From a checkpoint of a small transformer trained on Wikipedia: embeddings untied during training, learned residual scales.
Each number is 50 + 12 x the weight over its row's rms, rounded and kept within 0 to 99. Layers, rows and columns count from 0. The size before them is the row's rms in percent of the matrix's.

# layer 7 MLP down (transposed), 448x160, rms 0.106, rows 221-227, columns 0-159
095:48 61 60 49 56 29 53 48 42 52 63 45 38 41 60 56 69 34 53 42 41 30 44 60 38 42 65 46 60 50 71 52 39 68 60 55 54 54 47 55 47 55 57 43 46 56 37 59 37 58 79 40 68 65 31 45 74 64 32 48 56 68 71 39 69 57 43 54 52 44 33 37 34 64 77 51 46 42 47 62 45 47 38 49 50 61 73 50 64 42 61 55 52 50 65 52 60 34 48 51 30 52 39 64 47 27 60 37 38 20 48 27 19 48 39 42 42 38 67 67 65 57 55 43 51 43 53 49 42 47 40 49 33 72 47 65 55 54 56 53 56 47 34 37 48 51 47 46 49 43 31 55 30 61 22 36 64 47 69 49
108:66 47 71 48 48 55 54 69 66 59 51 53 37 55 66 66 52 55 52 78 48 54 27 46 42 40 56 57 46 46 52 51 44 42 86 37 29 53 44 45 43 37 52 56 65 40 44 79 58 64 42 64 68 38 54 27 55 68 42 17 48 60 50 60 51 42 43 24 45 68 68 31 49 48 52 57 51 38 54 27 42 42 31 50 36 39 18 75 35 51 49 39 59 47 45 57 55 46 58 62 59 64 35 59 51 37 39 45 41 40 49 22 49 29 44 42 36 46 52 57 54 53 54 39 67 52 38 61 39 60 21 63 45 31 56 62 44 41 47 46 45 44 45 42 50 55 62 60 40 54 46 54 61 64 61 40 44 47 42 59
100:57 51 78 44 44 72 45 37 42 58 41 59 65 43 59 42 43 46 47 36 71 56 43 35 37 69 46 64 45 28 54 60 47 44 54 29 45 27 43 68 75 43 59 50 48 59 36 49 55 58 66 40 67 49 55 56 39 50 53 41 67 41 44 40 50 50 59 45 53 69 51 68 36 66 40 38 23 25 54 69 50 66 38 42 36 59 48 32 41 29 36 39 55 41 59 43 50 48 48 55 29 51 38 46 48 32 53 67 76 47 57 64 45 48 46 31 41 46 47 61 38 48 57 41 52 37 38 53 52 57 45 64 46 46 50 56 54 16 59 52 54 48 46 45 61 58 58 52 62 65 17 78 72 38 49 56 69 59 62 65
102:65 30 65 47 42 61 54 55 21 52 54 38 68 46 46 33 51 57 48 48 52 35 61 59 61 57 59 51 39 31 67 56 55 67 52 41 67 44 54 36 38 54 46 66 61 50 37 33 40 60 65 64 60 42 29 59 35 41 45 39 32 27 69 52 43 64 57 42 44 59 66 51 71 45 53 53 41 78 52 38 53 65 49 46 30 51 40 57 57 54 47 64 33 36 69 53 54 54 28 43 43 47 54 61 44 56 53 62 43 28 42 52 58 35 64 47 35 53 37 29 47 32 34 54 40 56 72 28 58 50 64 57 36 70 35 54 42 50 73 52 62 28 63 50 43 55 50 46 71 31 37 52 50 66 34 35 67 53 38 32
096:55 62 53 50 72 51 56 81 39 54 44 47 78 67 32 57 42 56 28 53 47 45 52 56 29 55 56 75 35 64 64 62 52 66 55 75 42 20 50 43 49 63 43 66 49 48 39 43 63 48 73 41 54 51 67 61 57 54 36 47 46 51 54 44 43 31 52 49 77 38 49 32 62 51 32 52 69 62 40 62 66 47 39 56 51 49 33 36 61 37 52 61 67 50 33 49 48 31 51 53 60 59 47 45 42 58 34 68 63 58 32 29 53 68 65 59 56 48 30 48 48 38 61 32 59 53 63 43 70 37 58 58 64 43 52 44 53 65 55 69 27 52 47 58 42 39 35 53 70 54 49 47 55 53 63 38 52 29 57 42
106:36 62 32 49 78 72 60 52 51 69 58 49 57 66 50 26 54 36 30 59 47 69 48 53 29 46 60 61 53 48 58 57 34 47 54 40 57 43 66 57 49 52 63 56 54 46 40 39 59 50 20 51 54 27 28 53 76 69 51 41 25 50 56 38 46 45 52 63 54 61 56 56 39 56 48 45 30 46 59 61 38 52 59 62 50 40 57 49 39 37 51 22 56 39 44 54 49 31 68 58 38 45 67 57 44 31 11 38 73 60 39 53 63 62 34 36 44 33 40 55 49 48 53 41 62 42 46 45 71 43 58 45 48 58 59 67 39 42 56 36 39 40 50 57 50 58 29 57 43 50 61 44 50 58 71 38 63 44 64 71
108:67 29 54 64 35 43 48 64 48 24 48 64 19 29 55 55 50 44 42 46 40 70 50 45 47 62 49 31 68 39 35 50 47 49 64 40 69 55 50 64 61 61 37 73 49 61 36 59 48 51 38 50 59 69 43 36 61 44 57 64 72 60 51 58 44 71 56 49 42 49 54 31 50 49 49 58 61 49 68 44 65 47 57 43 42 54 38 29 56 45 62 47 57 52 60 55 63 33 26 63 44 63 43 56 62 17 57 34 68 45 48 56 35 54 47 76 53 52 46 83 66 65 55 49 48 52 37 48 37 20 44 62 49 45 55 56 65 68 50 62 40 57 56 50 49 62 55 47 28 49 52 45 41 66 59 64 52 27 38 36
# layer 7 MLP gate, 448x160, rms 0.0567, rows 222-228, columns 0-159
099:44 37 54 57 39 36 51 58 66 52 43 57 44 60 44 73 55 53 30 27 53 65 48 39 47 75 57 41 53 48 42 82 49 49 58 40 55 51 41 49 37 48 48 53 53 67 39 60 62 48 49 43 67 50 48 55 53 41 28 51 27 52 44 51 51 30 66 53 52 59 69 47 49 78 67 59 59 52 62 61 41 46 35 37 54 49 26 35 30 40 26 42 45 49 29 43 56 41 34 31 58 47 54 67 54 58 59 27 42 66 51 50 56 36 68 89 39 48 57 52 50 46 63 42 38 45 53 55 39 66 42 39 57 57 41 36 57 59 41 60 61 65 64 60 69 44 78 57 63 45 54 41 44 57 59 84 48 62 65 43
099:64 70 34 50 64 61 73 37 62 49 50 50 52 80 39 56 45 36 49 39 55 45 34 59 34 43 32 47 48 68 25 61 52 47 49 61 22 83 53 45 41 50 43 63 46 49 41 39 37 95 55 51 42 42 50 54 47 62 47 37 63 23 50 50 50 52 55 66 67 41 57 52 51 46 45 35 56 34 68 64 51 62 72 34 46 36 42 43 45 44 49 63 35 60 56 39 68 53 45 43 45 48 42 63 47 58 59 29 47 57 68 56 49 46 65 41 61 65 48 56 38 44 58 27 23 30 69 63 47 55 48 47 53 52 46 63 59 66 62 37 69 53 66 45 41 43 47 47 70 42 54 41 50 37 48 57 65 48 57 42
106:40 37 41 53 50 26 50 34 82 32 70 38 46 76 58 65 28 45 40 42 56 70 52 38 36 45 46 53 64 47 48 52 26 32 67 63 48 50 46 74 58 54 55 40 46 60 57 55 45 57 55 49 39 65 68 64 50 49 53 59 59 60 32 48 43 57 52 51 60 33 48 40 47 53 48 60 54 33 45 52 53 32 42 59 63 46 72 47 67 58 41 43 60 51 45 65 43 56 68 30 48 46 40 54 56 63 52 37 33 86 56 48 56 58 56 59 45 38 51 34 46 55 49 31 73 49 22 68 54 60 53 43 51 45 53 60 51 57 54 47 25 71 27 49 39 41 53 45 46 50 72 52 58 31 41 49 45 51 59 85
101:57 14 59 52 62 63 20 39 38 59 56 46 13 38 68 38 49 40 55 46 57 65 65 50 48 53 32 41 67 61 39 46 50 33 27 32 56 47 63 54 45 63 61 35 54 43 54 44 54 66 47 58 56 52 61 46 46 38 46 28 34 62 44 52 52 63 34 57 32 35 56 73 59 43 60 56 36 49 40 51 45 58 64 55 63 50 46 57 65 66 54 47 54 34 55 39 43 76 55 63 39 34 64 23 41 43 55 40 36 49 65 48 63 37 44 46 39 54 63 66 58 52 31 63 41 62 28 54 32 40 58 46 56 42 49 69 49 44 57 65 65 61 52 55 48 45 46 57 46 56 39 43 49 43 46 25 53 70 69 75
096:45 72 80 56 40 46 44 69 59 59 40 65 24 37 49 45 55 51 80 42 40 42 40 47 37 51 64 52 50 46 38 69 41 47 59 45 41 54 36 59 78 39 53 50 37 59 33 66 35 54 60 45 29 66 87 49 42 36 49 48 46 65 53 45 43 36 47 61 44 48 51 33 62 43 48 49 70 43 47 59 66 42 74 61 77 74 51 42 36 61 37 68 48 49 49 56 64 33 54 40 47 59 48 53 44 69 48 43 31 51 75 40 34 64 59 62 31 53 43 53 48 44 39 54 60 70 47 45 50 54 51 53 57 45 60 26 58 63 57 59 55 38 47 34 47 42 48 51 71 54 31 59 53 32 52 49 68 53 53 67
105:47 47 45 71 48 49 69 58 60 62 61 51 46 34 58 55 46 52 51 41 73 51 53 58 35 56 57 52 74 39 25 36 54 52 59 32 55 50 46 28 34 41 27 67 38 53 54 65 29 49 52 44 56 34 64 67 49 69 54 55 43 40 48 40 50 35 56 29 50 37 45 54 38 46 56 68 59 46 58 52 59 54 42 78 65 51 52 62 32 57 52 56 61 53 51 45 64 61 61 43 40 46 47 45 48 40 52 58 49 42 61 36 55 69 47 58 45 56 34 41 13 67 49 38 52 61 62 43 43 28 49 72 61 66 55 36 32 47 81 50 21 44 41 29 48 59 60 36 34 35 58 44 31 69 51 55 58 24 57 47
107:53 55 70 58 48 53 61 53 45 32 61 62 54 52 45 39 62 59 42 56 34 32 64 46 38 40 48 56 38 48 61 44 47 42 38 45 47 78 51 51 31 66 56 44 41 69 37 35 49 51 65 74 55 22 38 40 58 85 49 26 32 70 57 49 43 50 54 31 53 46 32 34 58 67 35 63 28 42 53 40 41 39 51 27 53 67 36 73 42 78 70 52 55 39 41 52 46 47 56 49 59 37 59 48 62 38 37 63 66 58 64 44 55 53 40 32 73 64 68 67 43 47 44 56 58 45 43 56 41 52 33 29 36 54 62 53 61 60 55 30 48 32 45 49 45 56 40 41 45 69 47 50 45 68 53 59 48 57 61 52
# layer 7 MLP up, 448x160, rms 0.0596, rows 222-227, columns 0-159
106:47 41 49 49 66 46 39 59 67 41 55 47 68 41 39 41 65 48 41 31 53 52 55 58 60 52 30 57 60 46 56 47 42 73 68 59 48 67 51 51 37 52 57 40 69 48 34 36 42 50 44 21 26 38 47 54 46 63 52 45 48 50 54 40 75 49 36 37 70 58 49 46 46 72 79 43 38 41 43 51 52 50 53 38 46 46 48 57 31 10 58 48 48 42 56 56 44 23 49 43 55 42 61 62 54 26 46 51 39 43 60 69 35 39 58 42 70 33 55 53 53 50 57 57 57 37 69 46 43 59 41 69 45 49 27 41 43 41 63 73 54 72 51 79 52 55 67 41 29 48 47 59 51 53 54 58 57 37 82 49
102:45 68 33 39 50 44 61 44 36 42 56 45 36 65 63 49 73 37 63 58 62 46 45 56 56 27 28 40 56 50 57 46 49 55 56 54 66 40 31 49 48 44 44 59 41 27 57 51 30 69 37 56 54 41 62 37 68 73 57 51 50 44 56 52 48 58 59 62 55 50 46 29 52 33 37 51 48 35 45 38 45 57 42 33 55 40 38 57 35 50 72 45 48 32 48 50 69 33 39 51 69 60 59 42 36 54 52 35 35 59 26 43 69 39 73 62 45 73 33 45 59 77 56 43 40 65 68 67 65 81 55 30 49 50 46 40 49 77 42 54 49 46 36 50 35 54 30 56 28 46 54 42 47 46 43 61 45 48 36 70
093:52 55 48 39 38 63 47 67 43 38 47 35 52 21 44 51 36 69 39 43 38 40 84 52 56 41 35 49 52 52 53 51 48 42 48 32 42 52 45 40 41 36 35 72 41 62 73 68 56 66 51 66 56 34 45 40 44 54 21 45 58 50 51 50 65 76 64 51 46 68 60 50 49 59 25 61 58 44 57 60 40 41 69 52 49 47 69 43 25 52 46 40 68 77 32 42 34 37 49 64 44 70 47 38 62 51 47 44 47 48 36 67 40 43 62 42 45 54 28 53 59 63 42 31 33 37 57 61 56 33 47 47 47 47 70 42 61 52 52 54 48 42 59 66 61 50 33 51 73 31 51 39 34 38 64 63 69 43 61 47
090:68 39 71 47 41 46 31 46 42 44 42 43 36 67 61 66 45 45 45 50 44 52 54 33 48 48 42 40 60 34 71 51 61 69 50 55 47 74 38 33 50 37 43 73 45 67 57 45 37 44 43 60 53 72 58 50 28 54 40 44 68 36 54 66 55 63 75 34 50 67 48 47 77 44 41 55 43 62 55 48 37 38 66 41 59 64 53 42 58 43 46 41 56 39 38 58 53 60 52 67 33 39 46 58 60 46 41 67 40 64 50 62 41 66 43 68 73 38 55 56 64 51 52 44 61 61 35 31 42 46 48 40 42 30 33 57 57 60 50 54 55 50 34 39 43 90 55 55 64 25 66 60 59 73 52 56 42 26 39 50
101:60 33 49 51 60 55 49 45 72 43 89 49 39 63 36 41 70 40 30 28 60 63 42 69 33 52 48 59 45 55 40 56 59 43 52 28 48 40 37 39 43 63 51 54 58 47 64 33 53 57 31 39 65 41 29 51 69 64 57 36 16 35 57 49 50 42 72 37 40 65 28 46 50 63 51 48 48 66 66 52 55 47 32 52 59 31 56 40 33 37 54 48 57 50 63 59 38 42 67 54 48 50 65 62 62 26 54 46 53 52 28 37 63 58 32 44 72 50 51 51 45 46 64 50 49 49 48 44 71 46 44 51 41 54 49 56 57 46 58 51 44 26 52 52 36 63 45 67 34 61 68 34 57 56 63 34 68 54 29 58
106:38 49 61 55 21 51 71 60 51 36 53 35 26 36 45 61 53 65 41 63 36 63 43 53 55 62 52 44 48 41 51 50 59 52 53 38 52 39 41 74 47 68 47 57 36 75 31 46 39 58 58 43 58 57 71 48 35 52 51 58 50 44 46 52 59 60 43 44 40 59 63 32 35 38 43 61 59 44 56 47 51 62 53 62 42 50 35 46 58 30 48 61 53 53 59 45 61 45 49 64 56 68 35 52 50 49 51 48 60 42 75 52 58 77 35 59 52 60 30 63 47 74 57 32 49 50 33 61 35 39 44 58 43 57 62 33 71 69 58 54 23 42 52 66 47 47 43 20 24 23 59 44 39 51 29 62 41 39 33 26